From a checkpoint of a small transformer trained on Wikipedia.
Size: 16 layers, 7 heads of 64, MLP 1792 squared ReLU, vocabulary 16384, 53.2M parameters.
Architecture: RMSNorm before each block, rotary positions, no biases in attention or MLP, untied embeddings, normalized queries and keys.
Each number is 500 + 50 x the weight over the matrix's rms, rounded and kept within 0 to 999. Layers, rows and columns count from 0. Numbers have three digits each.

# up: layer 12 MLP up, 1792x448, rms 0.0823, rows 243-422, columns 0-31
# down: layer 12 MLP down (transposed), 1792x448, rms 0.0865, rows 243-422, columns 0-31
up243:577423495551444467565472425486479451455536514540590528477527613466520434499485401532532485485507
down243:537511502466474614524475399497498452474462543483523427511505506558454512617461384448523559589463
up244:462480564445535497431510450500548502546458530613498477587496485504568551569562568426504512514555
down244:534487473543420590597486500502433484534474510563496552452539494433488501481513547466562402477474
up245:469521545384545410444502462495629465502524540485439515449473507479507441438467555532535545509498
down245:522520541528485552598354438467545421533526385586522507457510508484496543447497518488524553548481
up246:465435549510472498525544518481505594468512486463479435438471478492458588473486487423466506450525
down246:446625466583654516471498501578456503480548542475459467542498516463434506583459560503501500462478
up247:564599528503554482507460490492554518500463510537519462520461477521529504550498568487521531447486
down247:545533485546530489500531534523472497495465493506474429496539478581411458558555426597518545516480
up248:563444532550469445512438469566651512520486498493478461508496532566437464455559479454556561522441
down248:539484396509488507593339448518536488500479499446431501464472508646464430483598413556535527440425
up249:508487511497558562537562480486471451469564449512490560497524453546440552465548478477367476498491
down249:530483448523558479627476539469532471460427520488433579489620486452539498529518504458557419580472
up250:481543493514497461491550520420489553487483411425519523616564471642547512539508527518524414549564
down250:486445452414484607525546476618525530525491463528543449595641424493404450476569533479514403490399
up251:549506442498478477449421425529537518466563574448509519562549587556492491462418441497554449540559
down251:487544502417488475477540543505512530476481482556459470498552518498593525469523517457531493538518
up252:537543566431457511458488431515472439451517527534458465440494431598522423542582443636480491483607
down252:567698453572446487470520477488469519588590556522572454525572521470468516503427422551522487568500
up253:420455444573559547516475490560378513545493450529452512488471441499451554569404456487504448486437
down253:522532527470613531508468413496489536499415470491533547517443444532481526450490504476536513528504
up254:511483565458524437463463475467555401503488575496504521542542510556471504479572471566531548487629
down254:499513601493547491482411381604490421553428479511466438470387497537420545450450406439489410485493
up255:523481408495528535418568556513497402535543401551549514424471542520506383428496529605451554395545
down255:537540518475576453516556471397539463599451467594639500446504434506415487481475530487375504497496
up256:607519405503496466490506519499480454519495489504429528527467465460481447488565496542526457493541
down256:524510574478462492435447452492520555440525494499487426435442520547520484530542599452493541497518
up257:560526462471439517418525506471491385518506488564479486465424557535451564619460469497492502406558
down257:500503543526476434430462562449429450500512531538501456507474541561445579607490494418492477514513
up258:421535495419437578436461523607488443487582471458418536511450530441599455482471436466522483494591
down258:521539502615444516502465521436451495456483444444458437471457509528559442592533475505575470479503
up259:449432548538556519503512461446514481499475541404454459475521552510548425499530572539508492529484
down259:545503606489443448502509503575384398471449493505544417512544483513434447445559564468487542495464
up260:515510463463557571425498450498495501568550507638449562531551495534467517528510478499503434550607
down260:575496590457495511565597501451477494526533555484491558482501518456518544535489477488463492527429
up261:476457475550539419623411567450499459488506469497483511526469567482406522584504432501417487479548
down261:488369556492509569528499398517475559536509464476459537562461550542514467612502523495442558383526
up262:530503543425389577516485415545372449554516532582471454563562437446493532400509465474528528486447
down262:552447481533557433445526542541549478466462517448542515552468457509442450526495534414583487435588
up263:490538394505484394419556436530513538541483467520489405463474553487500485478481356514475511547473
down263:550497493573538489573481465467538455499499593474451451541523510490497500500393561496509556411486
up264:503512473518532524417620431418580515578428403450598460574562478498500475486568454537493535527459
down264:475504481516486530456476522477517501358457491396464528514496549467442535392485422488571533459497
up265:518511598521572413509525469490483520479566490477517503571488481527503469546559570516402516445503
down265:446466575574511542472486492489495593558579491469488514551485497480521410486471587458483538483472
up266:438471553489494509446480513470549427537490513492611450567511525531453610595432514560559490430513
down266:540466610454570519468626352494519465459377528527521520569498519471547557594494373498523457482573
up267:556479498462480459564498433432466577530502488422459473472424526429471482511440466485523571468474
down267:464418537473546439524522468416486512531448532535532515444490518481422431466486472526437503502464
up268:497532452505532441576511497446513433474422413534604509465531551486422485566473573497469561562582
down268:628507474547403392467441458458530532555479457483456442472596491476508520509529452557496524476538
up269:498449513472511545478515489507512435526469501530516536520485457511553475445503435540496479507589
down269:490508508513453500548551515572497424506449498547429472608530469486531466464440526445569468487494
up270:530610544528511473417549504395510523606546492527533467442613555529459428542434534512480562502422
down270:487492484524546495500498482492488608506460505529492579541511456452493468471450482520452522454424
up271:548465510529490527457580327441477598477500563577525480465463500472563477499535501502458401525533
down271:477443560487564414562448490577501476443500566520484557466483476422420526468479499491421540467510
up272:410490425509473571507488503488561589518405500548477476443527511472529545452448480597503457385528
down272:559435504494512488500562543485487522518481569554479450461493573480495508569455478546491540541543
up273:453536511489499455553453487524521568448467504464472462476486505491536586499493497485485427524462
down273:498403514547505546550412475580515569426468476512552560512439455555482539521572510429456509510412
up274:567473526483505482450499483519523455567429570441511606476587499531443462484482541451532496536563
down274:371496487489506481505553524523576460580475438487555471455506481508509465533500533446423523512441
up275:423497489533553439478404493488536590520418470626494489510515409496531576382498497586551457498532
down275:411449529458456454403558524529587584484484500505497449555555505555512464515470512539499531312551
up276:454480523620474426563437434530491545536560482504487623468498376516463478506484484528427540457538
down276:530466550464469382443506518498557560517456462531430509556412500489466550393529528518507597526539
up277:551546470444488472623528581552574524559542533491520469533435536520570514550504491544477468510430
down277:478445537460405575536519541540490477462600511520473542485525466573580558532531499572593488518595
up278:484575576522502436438471538593504548592570539495406428533409564544486356515542461488452417426530
down278:444549546461523549554558559496492449492494516692443454508545503467516550517555510512551463583497
up279:474579535442539433437506465501552506487391457542551498457596472398520475399436507487556441466464
down279:481469528493461414495526445441497464465579556547484441493501486540552575510551483483382482518487
up280:427398581521476568447462364496551525581478501441526509530507505517480518438419417495502524506493
down280:502549541446593504631506479456427478521540524505525509520439561496514458523547593497516550426497
up281:474468455523554467517410554498483398528520556503473495511491567434552359506555532504482524585554
down281:531525473511536455548509479494464487460499390503474463440498432500556441492504512449403467502567
up282:437548549469650394491516520468492493517571467502519470546526503535418392496539458422568376501545
down282:535536600514585424459558491449429480513556425483423553521532469440535493479509501470525474537447
up283:404479524479436448512559550476508486523515474523456491497508519567516477482513503587497476450536
down283:427501482574516548385523412469544479457504493525533489464504417510463477573477512539485510474544
up284:466525516529489588476521564479533497462488556472503485491460399477578439558480531521510468487571
down284:414494471560403425546475464507375548527502402506588522475457546504459530543489517465534556485513
up285:559553502417530579521493496542591529528484446530537595456533514482538527432513446466433465534466
down285:493518501565563570481472453485457514472489428509552548593479527545485503479499506483504520552463
up286:569489473420537423414495535529594542463551458461516563516530558583488489616481558575525513428465
down286:454490493426474534430499477532433456537468466511503538460507506455550556496521537513514480555535
up287:499480536531544585436555556478447502427563426492519470441561432566444412417436414536556504432551
down287:590563475549541486547509550476454395491503541542439482461482427503461448562442536571499516517391
up288:472460430435481456454528529478495450482467531465430497500498526567542544548582504507384442476465
down288:506449471542498464427475553503517542548542509458452546473484526484508549428559426389467541492568
up289:459493524474516497489511541489536425547496501472491477465596474495432480510616443500534580455547
down289:449526553622456548457441414488402483527544546530454501581561460530484592549555558552542467543484
up290:448525491545609573485482370473476486619579546454499473506416510543517475345430490476491500490489
down290:473480449508540482532490512473447456556556639499434515513519372547517493504530556505433465454456
up291:479472471481457463374429446526490472418513479576613436545504522498487366342487405577515432470468
down291:508518491537438527557546536589456502562488493472571449537540474410523442450548444424444455434540
up292:527482491567430415486432578477528493509431510416523495490453511508389499531490507372537519548578
down292:489491518544579481497573498589521523492551386489517506513454552517485531488502479469533435448549
up293:466471562525426458509556445553460562520504536571561488479412497509520487483537455429492555475501
down293:497427507576533503552508562401580457462498461458530468568383471488501515593490579514535554577452
up294:607535604498434411379487509573503512518473488496541485547473386532429472416537348511464515539572
down294:443521574499507547544458488500431535593513613610576550598540505479509514404447402499539504462504
up295:468454487512461485469515436597528486571435407573458448518431419494435515527566452440512485534544
down295:565435582455460532516615547504440575507512533411537497544466516494475536544502460508483473514477
up296:596550540503527572568582510417508477527532458452490474433609442556490491531457504532566539528555
down296:533414443526383498479551575499464557530568411459615501371570509475539551470526477524441485468451
up297:476468500502431517510482523486508524531517433438422534480534515547493482487579489539360499500438
down297:531449539476459500491486517467542450469495567532414488568521514443453460485474458483508512445552
up298:514581445614502549483506408454476466494452498540446467553531467471527428396540562580563510573524
down298:497503499512550475493501528477442498556487534507494485472519508509497469455498482510537442513476
up299:346442575366440422573497504484540524529561474541413603442584455432493380491456576489528404451585
down299:558475511513547490530414459438511533668544582475532458522495483483475459511530541410419386635499
up300:402446549537403495572453547379450429399414531440514552539487465474470559519422524500430473505467
down300:468432521524471490532521410518558520473474380576479551544549531522461466493483507515481504573510
up301:497378559535498527629485544512518548551469460578430484482513462460491560481503500573519540480503
down301:528450456527530453455371561490477503481452421458435384473497522538525477496505556445458432484458
up302:655438516569507377533499484443469425469542504443612496486581366496535521466512446403512524564544
down302:574567456529586561554537537505484542526378432416469495363519528530538422580483490408445544452452
up303:446490425516455481479465425488554406619506504542527540581524487475505555505528460434447529561563
down303:475410502509470454555579353499500482464534483461494506467422450490472502443521494428436466486446
up304:478434583491485476432438386515509441566492523455544478471464478492502489491516517493465424590537
down304:521525497506425593503506431488560538444542445549524467498494393533514492500454465466542501525570
up305:449517531457494466551542541482481462471530471522489585465502536517564508480481542540502513509503
down305:472473538581534443408551498490462489511425543510493515502550513537531527510588525502443524479510
up306:550546500461544440389514540543520449490421562589531531606479472567453516498449630456489498416565
down306:557474413407472534446578579498425501497442461559441571488435456453571497468501515491639532451525
up307:529488482573365535493481530426492560484438364492519504570560551459363472452535449544380512416581
down307:495633549582428549486523574521598488473464451505505420573533573563484418551435537465414448508574
up308:523478497612466566400580448402609496458495451448521525566569558446547569524499420535524506487546
down308:468514505520546505523592516539484521538452534427537471630516552532537514485539515515414463472429
up309:534447538538509593500537414357482470422478540517391441357498564434496506445417413405499467566451
down309:493542536501535548490594457498572495428551529523465391487528476488384583497431544472483485461572
up310:547484428527555551495492558535576417463423506443468508472549467508487520500501465437485592401541
down310:515446529600550516462548522487523444408561487596453524458459351491491425541503488517500530538644
up311:527458466525483506465534485446597459577488439483500531526555522508466584482564493412504481427535
down311:527492376523490511471545478516526485465503521513472484590498527431515481499520507477526594550462
up312:470484479492527483580529457535473471459510490445541465510521563471476468529491467480434467424494
down312:498483550517530489595483532368469550484584498419480446549487579544459461441447516460492470395523
up313:464378518435404537446595448543420569478478531556403574490427484515504550574428556518566462478498
down313:510550460467513413472525550574435535521441535512530553581510482556429510457555607456515481520516
up314:478522452397486477473520423482485592465466471432496476448546473561437457491505499492552567554487
down314:430485557492439519500469530471484478459505472488432509511445497574529510603479514482442527482508
up315:466519427448468531488445522531508510556601469473492535392404532426499534497509521505528496510525
down315:380529532623486543390446514566433558472506500384487577492550555427472524439463480511559556547523
up316:508515533525501455530497448512473483475593545501514421579462429521531572468516551498615498527486
down316:531447590529421526516421455479510597492534437577622455508509516573478463447613436511485483493543
up317:524511528588456499545504490405463549583535539489492394547558484440563545482477458426422580558535
down317:455490463507520592462486491553519442471599512448532450500397456417483555478436563510531470533380
up318:468517546585474495486493457497525445528545513486540581517567493468485575489527483523520565510446
down318:442511528476477557562463517479526476450449497509489466451517582405474449459547522448505517484424
up319:526461438579532484536531523526464499492538511438506503482498529450568586521560560467440498539476
down319:500564524525530447494531530433459461422477518541464483499471538428498509525579437462524507493532
up320:440439564535455494438446503483569559522523501489515481558550549477479507522582533482462531595616
down320:572463462492461528447499498517566482458441425515474433491554540493507539439482473447527516529534
up321:423437530529596463460355544444479406466452456534446435525374448612550426537521376482364564571415
down321:493471484475563547497491540405527457477438463563454530469500510639641497544491458509567513643408
up322:522488455461584580494554519444520432555449567517511527504434541540589508521471534507591395568590
down322:506527462504565513476509517401442483471528459536459552459481454613596460475515473476589448566561
up323:487513514533480483415454560500499474508440464438516488550505483546510475530604455530451533438542
down323:517470577523413475439461505415515494531464460551537556483519552480472515529439502574390579507544
up324:521443397459524446442437425390518517583507441581534528581502614560509502517585502479436470605351
down324:549482488508557537462477438570584578538529502590461459544433555573387529551500485534509518459496
up325:464494491559541507551431452547436490500526547550525541594514517471456466503524444464440454588536
down325:464478503455549474567504558451478433575467578548468564571464503486487427498597453505494451485547
up326:560566485437544530513528466412569526493439541547544502622418599492510456482453425402475496538490
down326:550347441569449539488387412614582506492470424502535452519406489538561458520569562537565497472538
up327:496470454558525518512587497470530501499530551557491484394479534474498510531432445495512480463544
down327:479535528444491478510542463467471494395527530457458481398407459431521438482535451512508494485435
up328:520468554441584510541456423506527541455633543521464540522570461459530573478542490463529568466556
down328:476438444513483520567449470503427513454505478520433539500456571424517436484474477528469472478556
up329:476512497491481529533546473476582516482474431552447435491510458523526551437456538433632510504517
down329:554500553476488503520490546471500602460456539553473537539496388537385525463469500499493503530527
up330:490481518429409558434531543424531548415565455508508466506485486541560560543486527512486576408440
down330:493366496534513510490564593469425476488433474523470488479511517581459454503652576542453505439554
up331:481359483476508453478511519461434447574554501485590384528436502564589560465390466481530477391498
down331:515509606441444425537545544490456504508434479596523457428489581470425565420526483531401523440503
up332:533427474441531522518564464458479481540476507455417496427565464534525468500469500507512567497502
down332:499492465558515527453472550596565530484521546537467456512488514599505463536486461406503509417481
up333:493535454509422511463472457466515368488525577472540463494536481466475471481556424455501596572597
down333:599530432429538499381430485485460536551558487474532553518474494424425500519464479545488467446532
up334:536438549486469475497559449441502485540486469549519492427502521400461411554466549471510483436546
down334:451489463493552466449470448542588464546528479499480517463564517583539503512505443453502479558476
up335:433550477459442491503543516531539520427501468459439484509419401510469547494593412469496580552501
down335:456468533549576554509549557454471510496396559538540451473487473550510473551504490484547535506518
up336:454522510447551543560494516416516484482414462567457471489509576510554511534535417520544491482551
down336:487450478471499547455450496448535566428476411511478493518502439470524580396447446507528551440461
up337:495483546444431529475556579452564598527436514505579585494519577472520566469524437618542534496495
down337:546564449534515566500476521552575503551570441507516494449446529487571547492466503490532496523551
up338:529511480472505440548488452528520450493583475532532506474538487497506469478489519547444502462495
down338:574481491493503457472527489541509533594606516496520498506482512498410515375536572490542555533480
up339:546504581521484413501533459550531390490529563474510483489581506640502463472487501471497455429492
down339:453544427484502523413546542612504546467505523470481449532525454591439551481521539452457509501532
up340:553481449429476507517440551447416519453473566491533506542568561455521484485559473493485534429569
down340:551547542498497459629496416505530464620504531458445538530532504432530488465497528490555482534491
up341:434539532561495391424468466546504399479484422510446433549588453518464489521492578544470477495463
down341:460490485372395610529478472527514533475507535515480518596475515568512392549533522618439463476543
up342:532531435583503489492426408485510485536406476563454491558582479445465487506564507508499588485470
down342:531469508474596510456503599577547479542498547430415467480501419479502449497457502507509437522542
up343:487584496480479513475463510400457511456463496514568502478540510446526487564522524465488485479411
down343:508417455501497474478536438474452560445529401487569465458430559513529518485470514509475533447457
up344:493565546458460523406533465455537470462525459494551601514460579441492568605460513442513538417493
down344:489541496522498461442487477567662533441385494569583438497478556548529390601464511535507495490423
up345:519453506497554486459501436489562465440583419559521564404446553527485556441573501496541481493502
down345:524555423464504482536485450404455489413509484528527603547558494473496464571506462504624530564499
up346:554387516386435526459441475539436472590472519479442551499470556481536506513488544500473448555452
down346:584460449542431541585545431501548492546517543563608529530512561538464512512442536445490469415529
up347:502490481504493384498518496502469637466551489499619496460435422500565486535465503535464462511539
down347:499566507501478431559569491518576462445505396554575446486558584359557490453580401506551577501502
up348:555515519464506487574440525557477564536475559375588517512505475444566547468480514457465474410441
down348:509630540564454560508518511574499514513500509514593527478458534526600487456480471550514551506596
up349:467520396560559440433547565492492427416498562480516583542503501562502529546494574509491509585466
down349:529575466456456464487528487495485566607498483457495510548542537455541524559526502561456467467468
up350:455516499370481507498495544483507460465527439483501471487581564540501498449469480504581519481515
down350:508506454477490475547601497457476426506498514443498461479478515459567446565603461477417518457508
up351:501491494578459532447559493556514448431505504476597487468516478495509487497601468460531462484535
down351:551581584479484523548470507477469548540546466507532452462545460566557536529475541485570523527489
up352:428417573495534502488525371527510496421519541431517543557466491476516507454510541503558522473526
down352:495493460538554469538473539479566417509524512449505482434463486501483520464508485404501506461495
up353:556511485489481517502448587511545450480536470644436439487492557510600488450505582507529474465377
down353:507393464543471445548515525381458553487539506511540525495469492475581507534548480507525420535496
up354:472469482532434550554471514496451496502477573582583555468504519537490506515509481456508485564477
down354:530548425499542461483562512516527501531543428467544502370450487522538504456519420508543463505591
up355:531460601454462524466437561436564448514529568497606567474536514503557498517452495394554504459452
down355:530477450491562542517478541593551430546550401471511495535520539499509480533476443551491492542476
up356:484471572459503559512554516538445578501515510423537475479433565422467472496510405503578516532574
down356:498463481474421489401534420488478503496419488533522551515536465541445460527466563421437556441577
up357:528508431456455550446500532438425463454475535381525483548564464517481523491467518532475513554497
down357:504478432474490528477456548491502466530460522478518402534504528539549410557613516542445482509498
up358:467476520481458536458510485544407596461548495413406503400499416471494489408449512489416426493544
down358:521407473450426490437536534468493474440564505533467407481399449549499400574521509455588526470509
up359:510414456521555459509480429457421530473485542419464515530373546530564530426576470562554503405546
down359:511484504470467539579521442414466422550556487424437488506494520556495472469569491516568526463441
up360:473484544528499499472489485526498557474509490474474484547465472544488427467479613465505560519497
down360:501436554492373488423585504494442481454512477422512534542546437511534503462573444529531476513581
up361:556489545497489529501507468598496540507515431375480388485443495479506501506556452578503463495505
down361:499468478539497463523486554528494533511437502490466503505488529527452533514449481487545516454415
up362:573500445492451494461491440423459515449595476467473474437528550433539444441433510513491477438439
down362:489550496488535490550445520476560462480426498518497448550507538402468505488497484581546418450498
up363:503428523560485477460546470524586551527506468493430447492570468423459547495432515509443429526530
down363:426464487469624445499514507607530451492534566516468566501527584494502536460475507518532481588476
up364:492504485530545526498508408441516439477492522469426459499408541486491505523520496592521505423511
down364:463537475480502539432582472483410439490521562462514533600547500453520586584567575540440472476411
up365:526522531505594491564450364469486538451447613521473606410572491482510495409427575427519591526490
down365:535575501556454474538496539550477519451398474406453501565502454534515452542415486531592556510494
up366:520521482482502449499548463472478472489499538504544460346487457470568518458473513582534488479547
down366:511590587496423501482539456520481503533521524524523490488537568436480509520491558482541366510536
up367:500431611584481535527513447400488550506583479509528527438456503483546485412504516593484482498530
down367:490450553586547513464447494525431528437448476436545480525488430539392516519436521517475483416513
up368:456404553452426416528470470480569545328474440472482442489495504493458509476542524547533448479495
down368:551513511397550427601477422481387436392489430515334509397514448417533442501523545514519386433521
up369:516547506446527439506414512485517488436488455496542430548521478495466534450475461517590500539526
down369:428557490446541473621460532516470415508484462501566501500531535480508513461469482544504475441554
up370:608573427511402508537569457468474413398519525455495480455507581505552553450548473602459469478531
down370:503540441481464461517491508554499501546486464495464514428528445489432491468575538497463482513604
up371:426451416442467565582573426385567460445470569501539497470396547472496429491492501582483450473602
down371:459550550485514469557513470494406517480532473426539461558460568579513534427537489508437560495566
up372:501462418522532444434484515480489491469433470471421516612485552432473496511552523469501443621472
down372:513541467587401445496538484497403431488551478485497482524507519458527495447454527615552498516455
up373:441543424479477444491495462542498485379533526504525571495509430575435437525578476480583484521469
down373:397534486501487454536657512550516501552495532556553416590542511569404484497510553515518537482504
up374:426527466507460549466510480594563526484576430579505562416419438556429543415526435505511550540477
down374:534536442478501559515489498501521510407499543508526545553487440477506565506543513463508521398487
up375:465545425496504488506533510524517474476470428422442461482562480623506510522448540434452538571489
down375:499540449548532534476454471443499565485534581487496478511577488529466524589483467535462450517422
up376:476507476508484491515484537511481481524504471399548462411533505472429466513508445558543427453460
down376:477483514478571566494552527566511557581524499545522506477514607529469576550453447444562459462540
up377:429623474439491590436577460473563561484594388582589440566544527537516503522508562455568390514587
down377:498559484521532515446513555491579499497499430501529509563502516577433548604499463512533477463542
up378:557514523502571537564473489485501474376434519552501498544313650510478550434479477561511484485471
down378:455420410550496543498454603560494394548472400577535490481476521551499481516473497507559467504475
up379:498476506473464435446397556475516583471517475451527601446502433468486461475467663546420475491548
down379:447578447467508540462593419503496550488488545475566515467499483495558487509464481506460475508548
up380:618340522480520481437508437413544513438514393453483503423540496569519483444543518515533472540520
down380:499381481471462484451403547508553463384513507514493495511487550475444523514563486525424534560490
up381:531556495506534508470495485462464477556574510544647474458446411430465485501510506525471437566469
down381:469465447518553519484539472476491612488444425527460490449439469543447583538568545483482491459427
up382:451493574432448590498479543572545538478581512458436510460517536480519573448536463543452496538550
down382:467466541425537428412527494453570541594522506537539522548499469488496471586356473451541464500565
up383:462469367492522530506550498466604495480575520448582526519483532460608410416459526533496515490476
down383:504554484591380518515501471537561581565501456462485546481406605498484570597468577542510427544550
up384:534468450420543651451541448358435478560695577592623462479547500530445519566501465422444553538471
down384:552514554496491477509505502539552545486464501471441446542471528481512390532461434509546526522529
up385:572512476489575501394474509457515467439546427540450429492426517554428525492489521527459453564480
down385:463405465542524456505538498424451405529550518467474436497444454527576542540520496528575348511497
up386:581460514522503466578493516451489489503565510451415564442446442549513547446496422574530467463520
down386:535535411590423483432438457487492508433418459392517569528521515530519458589347464499519437465443
up387:439495571580519436449484490548582544577546501447425426434467523508560508510497446485544529492505
down387:518543478462475512493522462478497474523553507441435417487564547494547536424507514519470489454502
up388:454528388442529452416508494415521525466498464514562479520541486489428548530521512451508531564549
down388:435473459586584394438566537463474453589528572527483420498501472515527539512355459609449525404547
up389:562456471480469446486456512510511549552467495516523519510596542517495497501504392534499414455484
down389:487539473511588451498560494503459469458547530540543502504553468517556534496565543564584441501479
up390:378557459550345504521445448589459544578481511499499509463481552553472604477567479457555538516504
down390:414537488452513563480506557444404485487492558536461483488430580522492462440597459455512528485460
up391:451535450484473577493471506447565486602484477480520513460454419419448522540514588510504482579524
down391:430414455462538481535499482531573504530531503457510521505504452516493474519480516515451529535533
up392:449475497404466382470523420532455527473507587485585580504458448525508455521541526572550504541575
down392:457487506452404528507491507465471554450507490600565469435482454540522562475429523475564562413537
up393:533536570544493474549568454506467518440532516478490419455487574521394517403581464576597508366584
down393:530426526480456543538425557465441518376424432579558559461476564549411527439547529408462457594566
up394:424464484582477444479461443537486542485588486464564521393601470503591514509494627567550485460518
down394:500541525531473493480407567507505466453512471487543450512462568406466426571509527523570536435472
up395:477447509511579493520497492368527523510504513500487535470490541457434460396541453450450458454594
down395:512504578483593503445502487494456475508559473535556555498546447582491498555426471481508524499424
up396:542447469501526493475446489516362572461524537425545464513535517494530490454473479518461517539546
down396:580458531416551516483524497471543521438443554529421525551456542526486463562547471467514504455404
up397:442477427522468407408500541463517501495484509503518489592519492461489592554556577503487424498427
down397:449517602477443476565559494528540475520545480493498539492530546459609401627453594558547467567529
up398:511499521490479556475521574426428537458530538559531548499507557422483503456506470471508553514498
down398:443502513486538518488504517574474481491530500522403475476457542455430566585562517504514522392540
up399:506443444480419464489480475467465514555526552534496517520548519442503458515467491502543467574461
down399:552508520488523569472435469468455531526421554534519467448543543493505487516408525465524469401441
up400:580411456533531479531432514554541479420502458617520470591588455481455581475480487464464529550566
down400:480527431512492521654449462441505469466502478480492517495473548522470579490507535511503453414485
up401:449490515591515534530540568525447556491551412366463533432550621464580347493475451556629530402516
down401:509559421469546540446471469489594597569565480528391553504528418449504536524557416554486485516469
up402:512354376599453474472464411454495477453516490544439496474544594502489535478505550539551449520488
down402:523473430491541455554434505471531484503481501573484460504527466580437400498474514538504536551569
up403:465507483456573449506535380516609505541552509582443443512489449485566541493501454589525562537459
down403:485490523467500465524516489521488458517551477493564500460428594487488462552491529518429546436520
up404:474447593498520501499524525448410508459500444607490543432511480568490593473548434435454430461474
down404:514436398579471464454530492547514503480457496526460498451498544504456589532535537535552454565479
up405:461501425474397617565492481499449447450496561446652537545565506492451568515450489468531516520554
down405:538472521613456556566439510488503535547469490450536502558328438473542478554458497496569440520317
up406:540573490448458508425498483458457527490509413543338523575466454589515513543500499538460553537631
down406:476556462582551464577431490524531502477564545547447527483448557460475459540484538517398532393458
up407:438566481390498588475447518484547344516492512522457519376504513491531493551358440479490518463487
down407:469554451445489467529534516557479532429493528474519488471517405534551510532524533496463500465558
up408:470509578390580439531596546496472608485524449547483505464523499530534395497484432378489537450506
down408:592553482508452407562511422486474470443521436428502450431458501504469457539535527489579488465524
up409:498451581614400610507484429583496568426412393515478454530546495544614499528514380516443460504494
down409:507530513524456568519445444637447578468456391521497546483475432438577446453524469466486548474430
up410:501549531468499474439508420428445439559537463456453505522502567520585513500533511425571436545506
down410:454481514554502467504444524464488588441475510472535523499508517458537512484556476492538525549417
up411:525448580490519560528449530381583501515501417549460594560516427549517532521420473444465576552542
down411:518478544492545439483470453505486557478508507544478489518504486546569473553471464530450472494470
up412:546470503592486534487512526486471455548506447547471480473500538496393457407551575507505463435448
down412:488491495472461538482534497540521380538432428540521491493554594413531486540479531599509572513556
up413:488413475320519525479496567460445456582481437495508426464504560560569547488573592469522519494553
down413:444509583545553511431500532529486494510537499476619408537506433498419584529497402493544505447509
up414:610473456513556513520495517482511501464527455471545507547503477404406457521588486512487465469523
down414:413498466521514362625452440519503516477521597512536560430478501534557466385588519461441525566588
up415:592472416463567508449466405501600468533566605520549517454548525513590535572472448478513455554404
down415:476516404453529470513523437559381429462378586542497519496475529438465426536538521529561487495511
up416:519467521437471458563508534522537521516472548463544560548597477514535389449465530557569559500450
down416:500446456508543499525471518442452504554463489479514458459589565411586460501449440456518405424523
up417:480451566449478507535467547436558551496539534529508489485513554417435513480480425461491628544542
down417:442553482445519501615614413526528491525522531540425425482568467530464497521573517467465521477523
up418:492502499516458562460501494453484470485496519531450482460517547524435509518523555555526486511494
down418:487561498606558509459397493509590553515586565562648497464458494454514499563456423564472437483494
up419:521529468431470479536493486424584433506531483520496473522512409510539580471541463595403514534579
down419:491590533442486540421449451438510471489418523500545545501528486581549546688435530508399490577462
up420:481494569531524407440533425516508544536499511580499543568504515524482500552557420485447486481499
down420:514537502493473500466485482537548493495445519638504496489457514505431456532484500460377488512488
up421:542507490520559542546517520491456490553408476442410516498544487436560543549479527551477494558441
down421:537459463539455526483455556478489509526490526483467531549514584467414424511546413481493496458522
up422:550514538525554488462487473445551531575506553583504512465476498526472450452488562437363487532457
down422:572554526463523492502463490515504559572591590582448473458518533518520536518501412417544540451485